{
  "parallel_block": false,
  "init_std_o": 0.0099,
  "max_grad_norm": 0.5,
  "warmup_steps": 358,
  "batch_tokens": 16384,
  "max_seq_len": 1024,
  "train_tokens": 120800000
}
Each number is 128 + 32 x the weight over its row's rms, rounded and kept within 0 to 255. Layers, rows and columns count from 0. Numbers have three digits each. The size before them is the row's rms in percent of the matrix's.

# q: layer 5 attention query, 96x128, rms 0.103, rows 0-31, columns 0-127
# k: layer 5 attention key, 96x128, rms 0.109, rows 0-31, columns 0-127
# v: layer 5 attention value, 96x128, rms 0.114, rows 0-20, columns 0-127
# o: layer 5 attention output (transposed), 96x128, rms 0.114, rows 0-19, columns 0-127
q0 118:115146107116147102118118086141148187139164142193163103141135158147120130098153188168105122082154161068108161119155140157159112132128060129082145170170146177135091104132174160168111179172151151124083142076142118139169093110091185146146145122154136173099141120120124119132146125133147203070156141162121083201081090098095118178090079124124072085118092111145159190142086107093099102152171
k0 092:114107121110079182108124147176107136156151123124104114155146101090150125172130092159104090165127063103144127148195120127112149102167150107120140072113139182116127151133129151135095103125097133081130114130134084103123182124080095130187137214155171137107073154135178163169126182178181100154106160076140173111132091141149084198118158181116144201184142189094147155096119155128109138133082
q1 091:104149085114191086171100127133115168107106124141120148111134192101123102136161131049095144129130113111124183099148140168167101145090114113036090136138142235114092122127118101153143128093186140108132129072117164160143153165090141117148150149093128153098111174085133123117178120068135181140107113128101080096115125087153131120135087196099106150158125114167151131200080090082074124148143
k1 097:143118106148121145120115120176074130145171111110114105155138106067141124112166168128109058161156100055083113131155165166091069124160074105157191116127095108186058083182135114094152169162120081092095097097134151120175136138101056092116136111080122115123107151151130155120136128100201166102098118124124132152146093132126107090074161114122102198107128146099144211065111140135119131127108
q2 108:142178098123152075164202152120126175178085183195148149142168098086094136131117148194128143101118174062106125113155131091114123127132118168098113153163120154151150108177159118104154133181174136145082151131170092117163102091155135094157099100124108153171127046175096123154137131114152154107128127151148070195071114113085123198090123123097121084101126105132093163087149156132105078164120
k2 098:092119159128069189111099170132122125101143159099114103148162136110151145104162165110098153148102070121105150095171194153144125164133105114165153108159147137130103101140077073089062137104112163053103112067085093135169122092079109108195160135155127157135121164109164130127138153109159207135097115146111140093167100148152089119121109159143096182159112142048148140118073145141104206163094
q3 085:120122145133207127149081101136149141116154082163161118136172193085071069123186129116115149147133179070128136152146122117153136092138077174067129127152151172118159098156102139206130154105132195071089128130094113135161121131089117161119146137092145178137130142094100109106150133127107118090159126156088144134092064145152128184072080115093067133104108180160168187175135166146089111108129
k3 088:073147104133105132129134105191115073150122149147101127155119134118138141089188139138099114183193082050132100100168148158114083177164101102158164097091115116134032114143134112069167159177129104134095113126154170109168090132110094113187136098145123085144117129155118130170149158073206167139083126108160154166128087122145141136077068095123099190111131089102146151084122144140123157133103
q4 083:167138143133075167102148148135110118157141106088119118123126072159156134130087090171147095124131063180167109101115112119087114137140201122180153129086134092147102135075148114074141130098080088178190112171141143079082118075141134113116101107124101113148110134159148128134121082117101106142086127113160135088162180099168145106184176095122226149130111127055110089082146148195145126074157
k4 074:145141170077114103169161155046157096100126171123117121103136167172123159151086083156108159083060163171178132121125138131212162117098160140123108157139100145124167095088131126157134108089138152160154158149112154157124122096132161133110144115131162131138109059089147124112094064170003176119163117136127080098141165137119117102199170155130161105116115186149157094146131141118127106104141
q5 094:183165081138121089174200172132109145173078153196144085138163085074076112118132117184086095092130200070054160117151113067123119140184097123108116134105124134139127101152144166127120136194117126139067131107146120139148101114148153132137111074137121145195088122152075090144128156170156102114153148140128091153132135136160145175104142149124126091131116112127054129126126180120088055116105
k5 095:130165142115121165123111165158138138131172128146118122173113117145197086141171141125103101165133080129189136075149144234088118111148104067173150096110104131162088124126128138123164168127094183040140114100128089144176150122083050119147142140130147095153157093149140144149128142097177181128090089114147142112133097055128125140071089119103115207135104136080130110101129168156121154138069
q6 088:071038153104129172117054092084161105115164068131056109097120110204156119109143120129147158147155131127196146136133165195128160126065101154153128098104168112132096135056117093157079144110129116103181121140100152133128156159103092113087127149131156096125156109131161151098113064101118149115134145117145159094109121118118131085189144072154125156104103140156181098201134069116124124136102
k6 101:170159147151153185156173146114121131188154166162152164146151124084138150175046100116131104088077139163100158123080086073142122153145158134116148183154095176083164115115099121139159099124200100211155159178169164145082106112125174100126130135132095098179130096153122110091141112136055048130127122105078102166121156113118107088158133102149178097108140141150128142103160117112140096098168
q7 106:069103141134096137097136123144066116114144103054066143122119120145149179126095094076130151163127105179164082138077111110146135182126153090172136108072147088140115180096130072116095100085076112102168156156112181089113153143106099152158097128143152097107135072118217144161089121123102124137104109077099150081157132142118089092166142152170186133134148175077177094167151119117126170103119
k7 083:155101124131150101129135119072128122153108152150089133095152175138105140150078118109158143096115137215094142122136137100164180113105129193106080156132112146151170143107109133156114047090155094115156159107107122164082107076156193172091152086144108127140100084100168114092086092142023113153200146144086102108113202146113116105192159125111125081139145103162134086135122124125140084094153
q8 082:132102078115119136120101075126103124082126137152067185158166121100069138120105149075189162141159122114162164161172140125152111130098115043147140157148112154110142177069126089104112157107141153088176222126127106170160072146065129140117101151158189155130116152116142139141083142119110124112124135123071148135101065161117116132110105128114088175090122169174173156206140081131129162090109
k8 097:126110135181141141166142061133135112103111107120132080080138128110166163111092194179187172169103128121007115171141149138125149122126093187104140128179148095099136138168162205107119062125139099178131149139146090107125167133159217112134106103141112089117132131134153135117166104068120111144141142129064114125069105144114111155137183158086145100085140138125126116148188120172143142116155
q9 105:069081154116113176101096084161147126111138080097065140138111143168164129108144109097152159130133084211192084166074142175126152151082120105158098117124149120144118172096117066152091116077109129125188151142138190100115151146088116158131109152138167075102160123116212179143115093103085142143103114095146144112146140162070119097154139149166154153133116141105134086169120069088159180086138
k9 088:160119121116153104129123120042136116119089143119103118094156171122075160117077097105129133116101147194120126137129117079169155102052130163107110149149103126146162135127143142132113067101154123127155180132110140154074153063160175157062126109157109152131087115100176106110096113175012106119198160180102088097114166147092121122192174162129169084138131144123125126146111121120169086118164
q10 096:152155107093179126164175198117188164136135129177170089125111142147154170161143107149109128085147143094115104114119122119133118113151052125111097102094079154119139125142123117134179159119199138143114161159096063162136202109150152133131091092134078183135118106120094105132115097131122148076176174152115137193079099119129080166069141123134169087124191102101144140109125138156067062155072
k10 085:154171124135103132126239133175131145127133113172069128104126085119162169124174132177148094177162114112145144078160099134142098148195108131118171099118177155120110129169118063045106101138119056131086079118162134120136153159065126122202107107110156123107079135155126144153087142071178151139104150106132166171158148158173133137124074139097125129108129118118131092077117121104101161081113
q11 095:073062146137126197163108089150142147116108091098107144134129147129109122120158102112131171089119109199202066161067118181101164117083109120153136150123120130139105170090122069155091111113176147146153154150142192087102134172086148159134092119136128116095143105112199189134105079119084131134138133074129138171100131110034136152150111129154132105090161138095143119158127096098154207134164
k11 090:104093109108159079116112136089156094103113109163101188066142157146039155153106096124110163116108179186172107139120112100206114127083152170132100122133131125136122136128110128058128099105122120154174194110108212147079132084138144177096076086149098169090112119107169106104091110114079101146187173125109092131147161154118119129168144184123160097141103090091138122122077099104166106107150
q12 102:093119160098105115109116113126156150068173071118084115053125096133179137114119143130155102137080092156156146106129137112132169148105140116129109171129197129145095179132137071183127120055152090101096134032079130102124172140062133144109148133184168118123134144142163104143128114130102169157133170179118132081154141138183061110147125130129183145186099128186171093120129091150125192146145
k12 081:157103097048181107092180087079098119142085158159093169134160154129136128148071117095176123205152157167094117125180135094143101147101142201124102149162147155096093143147152108150119072134171124147139110138146157142121157126119153145058166090134116123140132124086158142153099135210077099155154124117169101133099121102153069091195165128139104138159176145161143121109071171184144096109125
q13 096:115153149139149096086123223112100028177145093110102086138169185109142114143186110172084130149104137085105166144145160086095126189162130113120124100089100098122082116111139088129100144118140102107127182158119095132145095071128125143147169116107159121134118115112111091148138108114160120114117173169074119137132091099170106088085150149078110178161124124120140146157133111204094024130164
k13 115:102117126154115109113157111167107105149137119122123134135129159080198110198161164118178071146124117112130047114117117157095082107169069123139143166137108167129109125100126084159115102126119076070126093163150074136177109136163151107211142125165153120144110134139124191140174138086181195147072080111144107141136113176107105152079078092123100107132146128144165148140168229143130124110092
q14 104:154150089195132110174127146082168123118134113097151156152172141212129127152093077140094124149209119119139112179110104133097084090126102168146151160112085149127138099118157156148143114105112135125153123162155112209129116116120107134069112121081087144128105102103106136117153097112124140203135084188098170180146162165175187161158163136085181106156094146161145153075133205120145070115132
k14 113:144177150135113155111126159129129154060145118171140102125119100154194136102168089139097088065084132114134113108129192149221108141195072112126135095107154101149126062117124110128158168153071156171116128111126135090209166142074075136139113104091104118078199103172140143144121129078125144097088102116144075147145091103124176113129086110105175141142142145122088136119131145100083077159164
q15 101:158190132178118083157172150140071107129097111113153151146132153089107088159144089089139172171128127151148119147082130110134116044133134134151174160176077194109137089133141111129168126100139169085105075150103127161134095116176123107146178138079112136110169177164110097096157181118127102184103158161172153165132137155146136146128097122042056056125115082127144117077125178151153129134132
k15 085:124171116091096146120137141185165155077102104121177130120141126134116100142165149148109178114154175059137077119124172163150166141125160126125130088154126111155133101117121118214124161172049194148095141106129132144188126162135087110186131186151169138057147117135117147087180163096143207119097138174141156104175078115132165140111106105136107124136093095110105160146186171081110105146087
q16 106:107140168149113095157185164144149062158143120111131112096148120075156036141122119140064049165144097140086167137147150095133098158106128144104108104153121136159105137109204104148129056063104102099162132088048142076096141126119151143121150130129153123135111148090143128175093106176110114158112112129091138122166130142168056172144132127118156166148105121083189149168158126154190095095098
k16 080:117061127125145123120123097095113096186138105091097158124096162166139125167084131116148119161088179145113113164164123126170098093153092181104158126096171107134180178156090150189111105104127113146131125115147099192089150130135119159096149102050208150126133109143113187133129090132040122091106125137200166133117102162131132112128044160121137128131174173214147158149122161137110146111131
q17 101:164180131064098110122127077138115085130149156110127119118099176109110173136141111093085149190111206130099147142056137082134177107130073139086204118136163124120067132130140159114087099170165119127137134162097064178099131113161166155122105116109112183158107162155131068078067122126149123125099124108043156131147092107172104114161115151139125118183137191072128148142147148094130128108113
k17 117:074123088207125106077120146164148119113149091093129069131137139083121106154168136103115142153153129147111144090149149163112131122154114167160169125151150115118139126154114157150114159150040155106099109081116136074160139158101143122196139146105141063178152120162097148146156141108207137137120192104159121170161128124126101194089063104135060152091163101045175106154144167110092095126102
q18 108:090077068113150111100101155113128144135092100065087066108085124093105218124133157141146214109087166123115110100082085193092128120173149114170091133180177126086062115118098143156143070107150138098144153177148134081108141175112154115114068101171139116119121190151126137138093103122110149155138130120098150127168151132121154083134174159137144113102101115155195140114152097084101161099133
k18 090:135100101120137159136121100148046144075127140142092130067163116172099183087174137145178117137172145170099106155119095157162053123115194143099121187141045114158140109113114139063153132189116129131118113075150109150123094105160103095096145104103117125148133118064160125122092112079153061164196097120141158119090120100120143144117087154152156153084111138060112099133136150066130130090111
q19 097:176140108123069139183131099134144097127071114078160101143141111126141145088149157121047108153118115158150146158120128126196163126171151137128171152123156162129184129115171080212131101127110141097119113196170138127143111095153105114145157145113142131163102166173085121160095144128110110097117155214135103173150206144145143126127151147050107127115124141128136225146072133084116144151181
k19 100:109168100126111070074095131153134147179122082110186071173105152126122086079183150112150152125161067091111103162133167190140092141153141132116117063158122114147073133099124096136085123172094164141110102092129136100141161133100088090142162098158181093136172162106109146082184183112131156136074129163139151138069071161107113131074092099167117099123178123098103114142101184100106156088112
q20 164:172194128137157116127122165132131159139118133154187109157107102079083176156156157125120100156153141068131162116148120100100102107140098116118141117141137108124154063170114152081215123174149156100049084124151102141156102143164109086163144129098083132146159141107061120128179196124165139140112122154159107137118074137149167166075085081110074073080154111127105163083182166114109103168158
k20 050:139178119070135193128097117174176155128127126111131141107151087171178075147124146158109146101118168063156129105118098121175219105158173133157127094118144095117131115145146087177106178120155145094078134117108149126166122186129094097164103151149136105140139129046075059075163133110174133136110145162124147100137106090098131109100106097112174128144073144158131091094180110133054168118083
q21 059:106119142102057176126176108121138132098148083111067190125155119143124124136133124124125102114142139146175079157082168176153193106128108129139128143143149117162108121035110125098121124125120105123139137164138116122080141136080160123097096150148130113097105046140145136137139093068106151142159129073149159124131125162131088119148056150187126164095164116113197210158186101063076185097141
k21 224:129133147116171140141129110065156102106116143126072152102151179127121154122072084136148155127079133192126112149109103116182162116082142180113102168126130129135157164122124125160120101068138121171185153122094166128069140100139180161081125095138134119110105070113175136116070075170033104140176148134087116094090212137129111058202150170137149143131117149141175118125104120123173136123153
q22 121:139111138128132173155065162089143073144074116069131091163148095106097119132143093123165090154186097153120148151119159091126145105183139093155097110110133120205132067064120075084167132129106135090118095141123148121115124089171083136112103103123113084088193178070121165130126116155093050171110085112109117096087178120108138152143131117158196112099136105084148099122119208122126143100150
k22 114:122162197101120135122125145152163175109120133171141140110118161191129088156107139146090134108095158127221139111151138144134147117109088123079189081102109088146146122127114151140215123089132133123163148140153167141143144138114121120172088059105103115132096075050145105105157129101110146111102102162175184143197130122102144066064168116101143143090090171139100092140175147126058143118076
q23 108:067129096154136131112102161155096205082123145094137140134159172132135128136137168090129139060112087148110104135167174183110154131145142081106135096119090061116144151096083081180111113111181128145106149100087098154118196149128128093180148129101080100118213106139172125136131118155105144148171062107128184102135085116085146119122095138060138091125098134117058139155197136099091142136104
k23 104:148137110137148152126106114154146089081130137152128135161127094159140089107129118150141174150119140089113115107140150123105098184138108114091134135115144211159136101156136118116143129125187094063062110173153145138212184118157142152155129145151120156144054200059161181099162183113197112171100149136120135103190160087102162146168158115136134147106165106181185114173107094075086149140121
q24 114:081084204163124104072147154149079131122061133107099150104168108094121148143149122185129106139159157061112186155128128124118115150159156125137074103088062192127151099124174150144144126130166104101124137087078159118120069110120060103174133116037153062141158151146143074118109112140124122137115167117171185135123104151089143184118155114090117077177120151143113149167150150128106136157102
k24 100:120147163103107150140121157077153115171090157152110109101099136209184137162062122099122110085073142160059128087133112071090126156134167161118160152122085191126148165112094128190124146078124104089159159114125081173153129129145101170113161108146137107051078166124127140112128102114090124156098140152134248088103128120121159124132153135142139131144113155171085159140156150193097135130100
q25 107:133126121133105098099124147076039186138117134110108092099148116070166094138067081113187108178075128096082121165110142142103095159084129156112117101137150152141113117131192167121127161138130098083113077132072119154120088124127135174152193128149069133111114130149104062118121153194153114119083116133096147115088157153152156118137183095177160059161100139150071081102093137182101146142118
k25 107:159134129101093124084150124112102123063090102094099164093121160142126092191040106107114109091133101138118133137118116131124157126133153145144104154150154161070172170129122098124156151066133190142153125165165152090106110152131123115115174078122128128168138145081203141160066059112062164184153126122171164073127139070177113168141183125150109124158110151118063142132081068136116110105132
q26 113:148110183164139093129118131097122151147175087152189161082188142113103061139109101150148131041110105114145130070100147085120133147114161109135136113083146101125113121165138105185131116084116142090129103104087126094122066103104152162106117130042117153168148182062194135134150122134122159158118119167144138130108056162146165067189138114107075143194126085110149100165135158164150132105113
k26 095:109098055117100115094139144149078084180099151118113132133165122134142110175098078156122091094120139133158067122114170085043121150208139109071180127108151146123136125128146149142182138170168158096127118172117094100161129127190089112129106157147159110097147087139141117118146153128150165125086156120181018186168071137059115128102116116076103122123145127154126164146154154120118103144086
q27 102:168177119068173124127168200121131155103123176207137145129181110112124056132101133049107133112115148158104145177184117066138102157118090079075110113115085149162135112141117157092159110176117135116176134098090098099125133088120170155112134090101129084103089141122107095139145107097055089121155090130112104131172136182200143123133121131148140122104216114094120109097103105155144135104089
k27 108:140152098141172091118179112148127099131148098113118108141110120097122133123170170162110105191183116063125144096175181145046092126216125090110163085110172139097170137138169136099171164102108132124094129108146102131123132123103080097136076136075121134122143106178104134156169140019180149060110089126155121098154131131144139119083129132056127158147136095105167107095126154117100087157087
q28 111:095111115148081066158177172113147123112140198121103148090165073180100104158109126154171092063118157166163157096109162159158100137094128084094135078137102147103135117109093138103111116130157061141126187129176191144123206097156126112171077112077108129174132119080104113187140126175132177072147157112141128119122112133124137106127152092071112151122069107082106125111126100130152189147169
k28 104:106121081128153136124148130111117182163124148170133073116088070055152106115169190195138085141110101118133124106069124122075116180167163041139112120078173203155137109147146191116140174124143145139076093161090109152155128127122104090121145116146136144145109164106096162146162085097116158121140129150171132177172102156138128046089114112133074109101142118147119201132161132137096114083125
q29 116:145114138097192077121114116116087128120042138151097153141082084110095181162091126115185093136120155128098168139140139064120125129171142125163092105155108138124137144095112189139173108150105120110139146115049124108103136094146123149163129183089127156150152101148080130102113147114116072159181139056179117093069108189037136108145097148086118103056141145152133154096167104094123148155136
k29 108:091121143103096217134142043128167155138119122102128121110185134164114136078140171155123171179109136116120082096135148121071192099133183139092218086105116173121115157171132140099168171107138152160112130127132127087128182115132165102130093175107098103081124147070132121177140130113100137153120138134096233130131118157153152108109171147142127156166119103089137121112148093170165145176076
q30 113:118169144111160094142153069106106113168091146167152172144161103130081096123064153111093160090149081143057126145144115094096154102189165102110128129143133099170156110111126084150130143150160110127147123209149114146111099105120144108067154113071162115074191094062141089187120135176128143109137059101098147108125167134129181139144137082106127094137213158135112112103121105116121099075185
k30 100:112106195136145138107141149138127069177125099096117097166141135132167108095154155134103136123146119105134109165076182118108196151137134055157142067112122126143184080157124113176173160136127108089189143085114127107133139145145117088159173117077119103145116127114143108151177123067115168077116130125126158141205107137105125137181198139097215165108090134102079132124106106118077166156054
q31 110:123070142129157182099170089148108182106138081074162162108183134172114135127161120141151144122112157146139117158125100121207088117139173146156126153154073122092121181193197155130091132091130090144117154137145116080138166132094168206142110130166182126078060101091168089099079132107143079128141123106089090142116102140152056137148114142124170089150129114100141132118169159193096109114121
k31 105:109144061188086115111156112111113111121137138189118124160131092092121117093182148126126136146195165119148108148157139167133072098172102115093117135132093076157146102142109153067117165156083135151107107141122144095172115125172118140154104137141095115057152189154083197173154124127183126122068155102098112135114125165159162238107157126113065142157162165123073110143135101124189114102122
v0 100:105111117095101051109122111113102112189173155110123196157140189104129099106091100136122152095087143162091069173126107178150144085093143156172110099182053108151138112148093055109152121100121142143109145151118147083128144164154126143119152156141108139055075133100113142139129126136157096125112120133207143084118137077172092171080118114207071084126117154156096161114152136155075134134147
o0 101:136180106116123135137139165081160155089101155119168105083147135141118130121156151108116198106124066139151115138108114172100079072107132067083177145134094148146112128124074163116119106132104129162038123144168095128126200161172134140064116163099159106097087149143140126145001063125139122105165095132061115130101095113109109113122100111127094121145138120097080149127119146135122126115207
v1 103:097118133127102127134137111146192129073151109086122141115104092124154150054154110121146102183102154112088149119043158098181210158144160096095143149105150144078120125153107161165150129086130090172125109103129142178100108134096124105092131159090149084152117173122139094117130190113101056181115082080121137130164165164119167124161118166133214159157198164138095125080131140125131179118120
o1 104:098074123170125149103126063201144102181082142129112125179108216108101078090191136077154165197160153114143155143130124136158124211103097131110121159095111162117055136077152105110126088126140132179101171148139117109177077118149167113151086144078123139131150119148127112089141137124089164117071141066118157142141093174104129076118126118144163117106114122139108139147154132120169200144113
v2 094:140148116098080139175147104131084090125159152156105100157098157150124086120114090087145122130145131138177104154130115159127061145114133152172164105177105128061180135069123128132087163108119194143122114159170114196094069148154115083125141166156090149150167133156124181095148167091119099074131088058129150075107162072112142117162091182096146185119155111147135115190158153090114177099095
o2 092:141119159193132155127118099116179182139174115079134132158104105195108162118157129082098145160139110167155135148067127104147118130103104127064119092108148076083123156084138184115091125087139175152097176080072136121117132123143122143164082101157159142144142182146164131114124129110075126094110121091133156129090061134091080150167099183151085093091137108124183073132134101127082114138227
v3 108:141152131143176107105170133107127158077111159126128181152163136085097140135145144189090155115156177106193117117122152078158107139105193141172101092158194146132078180133203122125103128171179091160120110118121183103157103111123127148133181095105181136159139150166120147065104117099156182119151170178129140078147181127083099139123154143104096114112083100114190144102128124050123157172153
o3 108:163152104159094109150147140139089155091173156154120150141069069109126125061081079149132074087100112142091151111178176101112080122148166191094146121204193142182135199162135143137159126106141112108118128132129110160120144122111178161189120164078070108132093115097062135145123148154151144162105161163085049159104112140145169124159144143136151136159147120186160117136162151106161113102102
v4 105:105114152100085088126101140133113100174122157200167077124073128089126093113144158133144133132109180133113104125176141110097044158174120053102100159125077154143117088141133087148149080105130102142140113101170108136131132091149056126115118156120074101137147108137123136175108123132133121176110173128145154147100120161106062141137105114094109109151231130123153097130115142102100140000102
o4 104:137155150134138105094114072136145105229151103108180096098139149149145097174134115173132139125151098129123113127117167125084099133173125146108088102130070071215135085116164160145101066108103116095106108089082144140114145138116125069093153147206179153141147068152123082146137141087193096111117149149175124106178135188160136168101113133168142142122125064160119142140078130183142131159103
v5 107:095093101190094122107169154150156133104075165100088134141152119159103129158128105166163127187186147129100135162092114139072132143138168163100174105089080121142140114123098097127183155123129044122127102148130134148153102095145134129130133076127147126111110146119081185152104149113143091230144097029084130094134123170099154127129179156142124168156101088155148175106100146144212146091142
o5 101:127095158073092109109075060181114144159156077109122057109126141095108111124120144161134143123128143142114138134139104095130116132100095122089167183165188126140064132127095070141127226135114125129176124135147118105167112092077089128159134165151146062204103170164072118162140157099099124125126132121105120185123103128097192140066093129110063173108157167122162097131077131146142127161119
v6 111:058157122129164175170094110137100097099205110124090153104104128134125146076132098095177169103112091129148144213090134162164110098156123118158157185144193198087135138119140059059129121136109116116142134149125087181134178147160116122158103127173119166074138136119145144167115141120131150160091118119190138164118139127135130163146099099138176201103152213126143120131124093132134186134089
o6 104:100066123130176120129168158140207181091141093126180154134185149162136175131168179137150164173102099128139200133154155147149161145182131102106110144128033173076119124073105132170070087132122110122155134112129085117174105071144092154150151111086146137173073172100126130083115130113086182168120143136160144118114137145185120132142112187097104126142115130092085130137120097118126166171162
v7 110:169112190096085069128098181127098155153146160128166069133154148141173088121170186143163159096087106134117138111115195170135071123155133102164120050152119129115158135102117174155093135124180163125124157125110058130125118147086124148163164194194102197071174128121116168144122114100143154076070114108096119111122109115168144136150154136115114116133162152092109116164103091076095070110127
o7 108:127187128153157159105100213090135087151124127120177105117127110144211152186154112136120076109112106156133094134092165136125166118120193094065108134087124098094128141169113159122141173112166125142057139123122171124079162084128143153107122037155177078142155114106161126142124087132169109118113154093165096169143120091086075095155111169156119139174125083123090102158147100069152177127129
v8 091:225153085160180104137130096137122133120126135077125106119151141108176132107118142164134117136189146116175132064125173119085138109141099141179161157130105113168123136131226142113135087175058139110100107122167102133138114097148142124103168077079142083125112145097108081131119102073128101087148162102097066211107111107163111110139161098120134121168109111111102079161052151150176084125106
o8 092:173100118153103138103150179157071134124158134138078126152132157121164110068143116139171091064110122062114108117177107091096135129132160112171112090102163129173154094128132118143146156107185168086242105126128156154092139170094122099146134133153067160119163137118101122158166090069113095112115161162219137146122142130102178100124171117172118159118067133158096125097135187099106114139086
v9 108:164161200166149142179068098153175136130138090091128117126136128155092142039164141150170046156119162115154169147156157131105130144150129155153129138112157146128149128116148090154111101159198116167114099127117126117149152099133128098116120132204083111155117161098116159096127108192134113107128115096059112152090141176149122127128125148117156083184174194157082108131116093125174203058162
o9 105:104165141141118115062153113104130113149139137194153126131158141151101092183162143175158089091067138157151150122198114045108119121185144093164124093108095145115095133154163145135124171143126125151129091124094071078154105077106176080172158109157071164149112130177124138132168120079105105144081142076154120163093137131070165174193131142117149107121135149136087130192110178136148178084115
v10 108:103104170155052134118145172157106172069123101120110108167139130110104126081162073111178089179088133104129059140110088116100084120082135125181130122153080175072089155121063174102138126088137166125135134097153156100131039129038119113146159152134136163180146118155098130109109143149118126088139088130130131138166087119105112130118141159154164173098078073116162082120116115093153175095151
o10 102:135112130155143197184101043125136186112172110127163102168177137141169147159110159088110084163148061090126132112117117122174147178130138145125073189101125127088081151093184124113138171116124083174068170114144154098084117128113157172179089130111148166085108196114125084172089101139129157133091092131090135151133108139078108114114124120049118128083178119159151160145144108119152157136102
v11 098:167125111132165144121126119101088088157144179153138123181138129085147162073093115170098105185126086106149177137117143128080050130140137163139134085053130143089127154075181085143130106148131088131122121148138136193074077105168095096125140152055131108127081129194148173197172085182151132136163076117146141119072140091142192098123157123127145157118182105148126117159144122116128082130115
o11 099:096110115097093070080100107135147096135173083121127116099126126219114135077132062158115105167116117149130145115103126126111162132156089134138125098114135074171156108085134140122142178088113105101100121213107107170099158162102111136242164182160140127149108103144156159151112123111090119097133157167169115104122132161126149138138158117155080106131100186101188140117163116128114153112240
v12 111:157076190189131111091118127142106135070105147169106223095142116099159200145077103186095082157130078122080146076145130132095055135119172149136153155093102122097083136145078131105139149103125058108149138094075120119173187085090113175100117106117139108174174119174099143122143083106145116143169165126147148111129119103138126118126121144147088184138114107116144141087151123097111086072143
o12 109:118130087094114138157037038145131146114114132138119157107139123144098121174052142175188098185099133147116146126141140156151168103100096156135109106122132096163121115125120128176131131099076131101161130170108134152114113146152085165150105183136159069129053137103110101156085164160189099101155130153138117098067156136093187118089122082053122142120145149164142100151138171092163182145072
v13 104:151153166147142147196120119124158087149110124092139158119139094115148149105077150169112129151127058133101150121045149165191149111143147076073149067058155091114161127084178079164118134170122132191138120156094144141123082121109149122134149177054136041144128120143174139084138119146132134179142114157141092141142137154161200155143141111115136083139147186177093093135147101130114108175113
o13 102:070139133120052130148100175152117088177070122151095154136131130147085119096174084155127171098174164120139151127139124143140179138134102127136204101148128144092102135143106101156121121132131155139105127182065085150129110149160157135164167172086102106123128102146178135124155143122110135137111164105181063082136101103103133049157191093221148094188069140123131176160165104116110151080129
v14 107:106090117088078133108120116082137103082111109147174102127121076082150170124155139104142165070108111133116054155058087103129128175120133063127129119082147175115226125135169157159122135126107135105092137109108131130124108141146113154137168154112184149173128083219159123162123129105128110161124174166073105163090070179120203161116181100118125106139134124135116104128130137080115150185092
o14 108:177089144104102136104115129113100130148121103104120061145107133109140198089125088145088156160201125119103149148145180172149135155187127149138104162097162117211080076130171104088159078179178137110114150144125155105096092153138142176177203098137191088114119137172122122077109174135175087106129151103121119140123121115187091108135145124148172123198099126109160183140145104145099109133085
v15 097:168100041190170136141123104122110178125088097188165088151132130116082118102132103112120129099136194120208141163176093072090109153128097094117105189128133113141070134141153131121161179128077142094142140089125209126124098101199080111130116081101145154105097125137118108123131083138131190106175142181118103174113124138156073109110112137091107133096107128196145106164105124093105133109095
o15 096:149099119088143097123178111150083130121187119132082121123119119171095140105045129187116119136122145071077125117129139102092109149173124132124089131143128108124175120131162193115149154137086146097147121080147118156103146147160149077174172086137108196077117128167076130165138160123131129164176135211145138087133179144190151193109167123142124150132124144162114142060103194175136072132078
v16 116:088140185135174181125138128096100073138161060123111121109148087131110132062112150150086126104181087129134113166082121107153200098110154145093096098156112174113135168184135111144110102130142132135156084126112127117104073150146122125112135146094144018151133159074148102084146166164129087080119086114076098104127110106125169118129150110086134094093088056175170136064135087108131099093114
o16 116:070153128179107146136151120103087122130147156112145153157136130114102149078168140136142144146103161144129143121130061103129140132144146100182132138187123160118174235152164104089134090082102133118116186184151069137161079102134111107175147225105150121136102115111147133104109177144120124114077115097126101149169060088117121107170177044128163093091098123127133141111103077122070141162154
v17 107:180124194125120081084112128125174159138195141127152158152118154115113153113121147161163144163120161110175137126060099103133119187151109159175057198125133147148162149171167078108154116097130201126130085097097163130103083131128162166119145140091098156097118169111141155165130103132137080096139126124156117219114134097119128130069117089116154070143172215180117110140119154081122096125123
o17 106:157112179117181151112167118101144183153121124162179112088172177173147132047177123118123156096131137104103109123168118131096152194156139102150156141095107093182129087123149170108237054100144114128126172123125132150126146148130155126122136127081094163098114124186134143151136077133140095102161174151116113180137129135118186092156142108078139113125119151179045156151174197126129145127106
v18 100:146089091111160072144116082172159076098095121123112170108166120088043141102136129174152129089164123130137127137150071135129067101171087137123086151151120132155119089157117171135084105141105114108139133162182177115120236132114145166081084094100130069084095146076102080114114115081129107137143149153116141112123145113125099187097101128167118151193150220102115105167113127138124118125094
o18 096:202149130213098089111143176164081148123097200141135109108167136119108086169089135127184128108117097098120100146108123091079148154137123144123153106120126184197127075108158147158107133107101141101202127146112098089178112118177130091070096112053131120092081125157142126170129084118112107163151148148156163095128162158147174094080124129101154198144085128124139120149138173171085118165108
v19 101:155105156100078100100143174129078121107151098130123089119134181104073122127125068125151165100148155131138098122110118108176100125088057149108189117117131124133135088153178126199164074120085199111102112139101104109137070147152114146083106154133057153155149105110111120167147093109120106138181029149123179115161118103149147128103129167172115132149165206204093126141124103100100137122103
o19 101:164152150152106168152109115128153134175165139096164110159140150186088132147174193121125155114141145148135137100085089134131106082131150121114147091095138094127132099134122129110147148106178129130105142182125113110131063246189136128110120110170132105114112129190162144166098162122098091185137143151065093131132187170120101105133170163151121138131156120085059080081200191162084114133165
v20 112:119058096169146093165113130122135168115068099171181161145111155102118174135121130092179072099097158113185157203167073081123149167129122083061076145176136154143128129118126122120172151135100103144154147079134226117146133121143060148124112102097120156112089143129125143077162096126134170157156114182143094173128101154130102103110163139087142111068123129167123111111115125088089176083111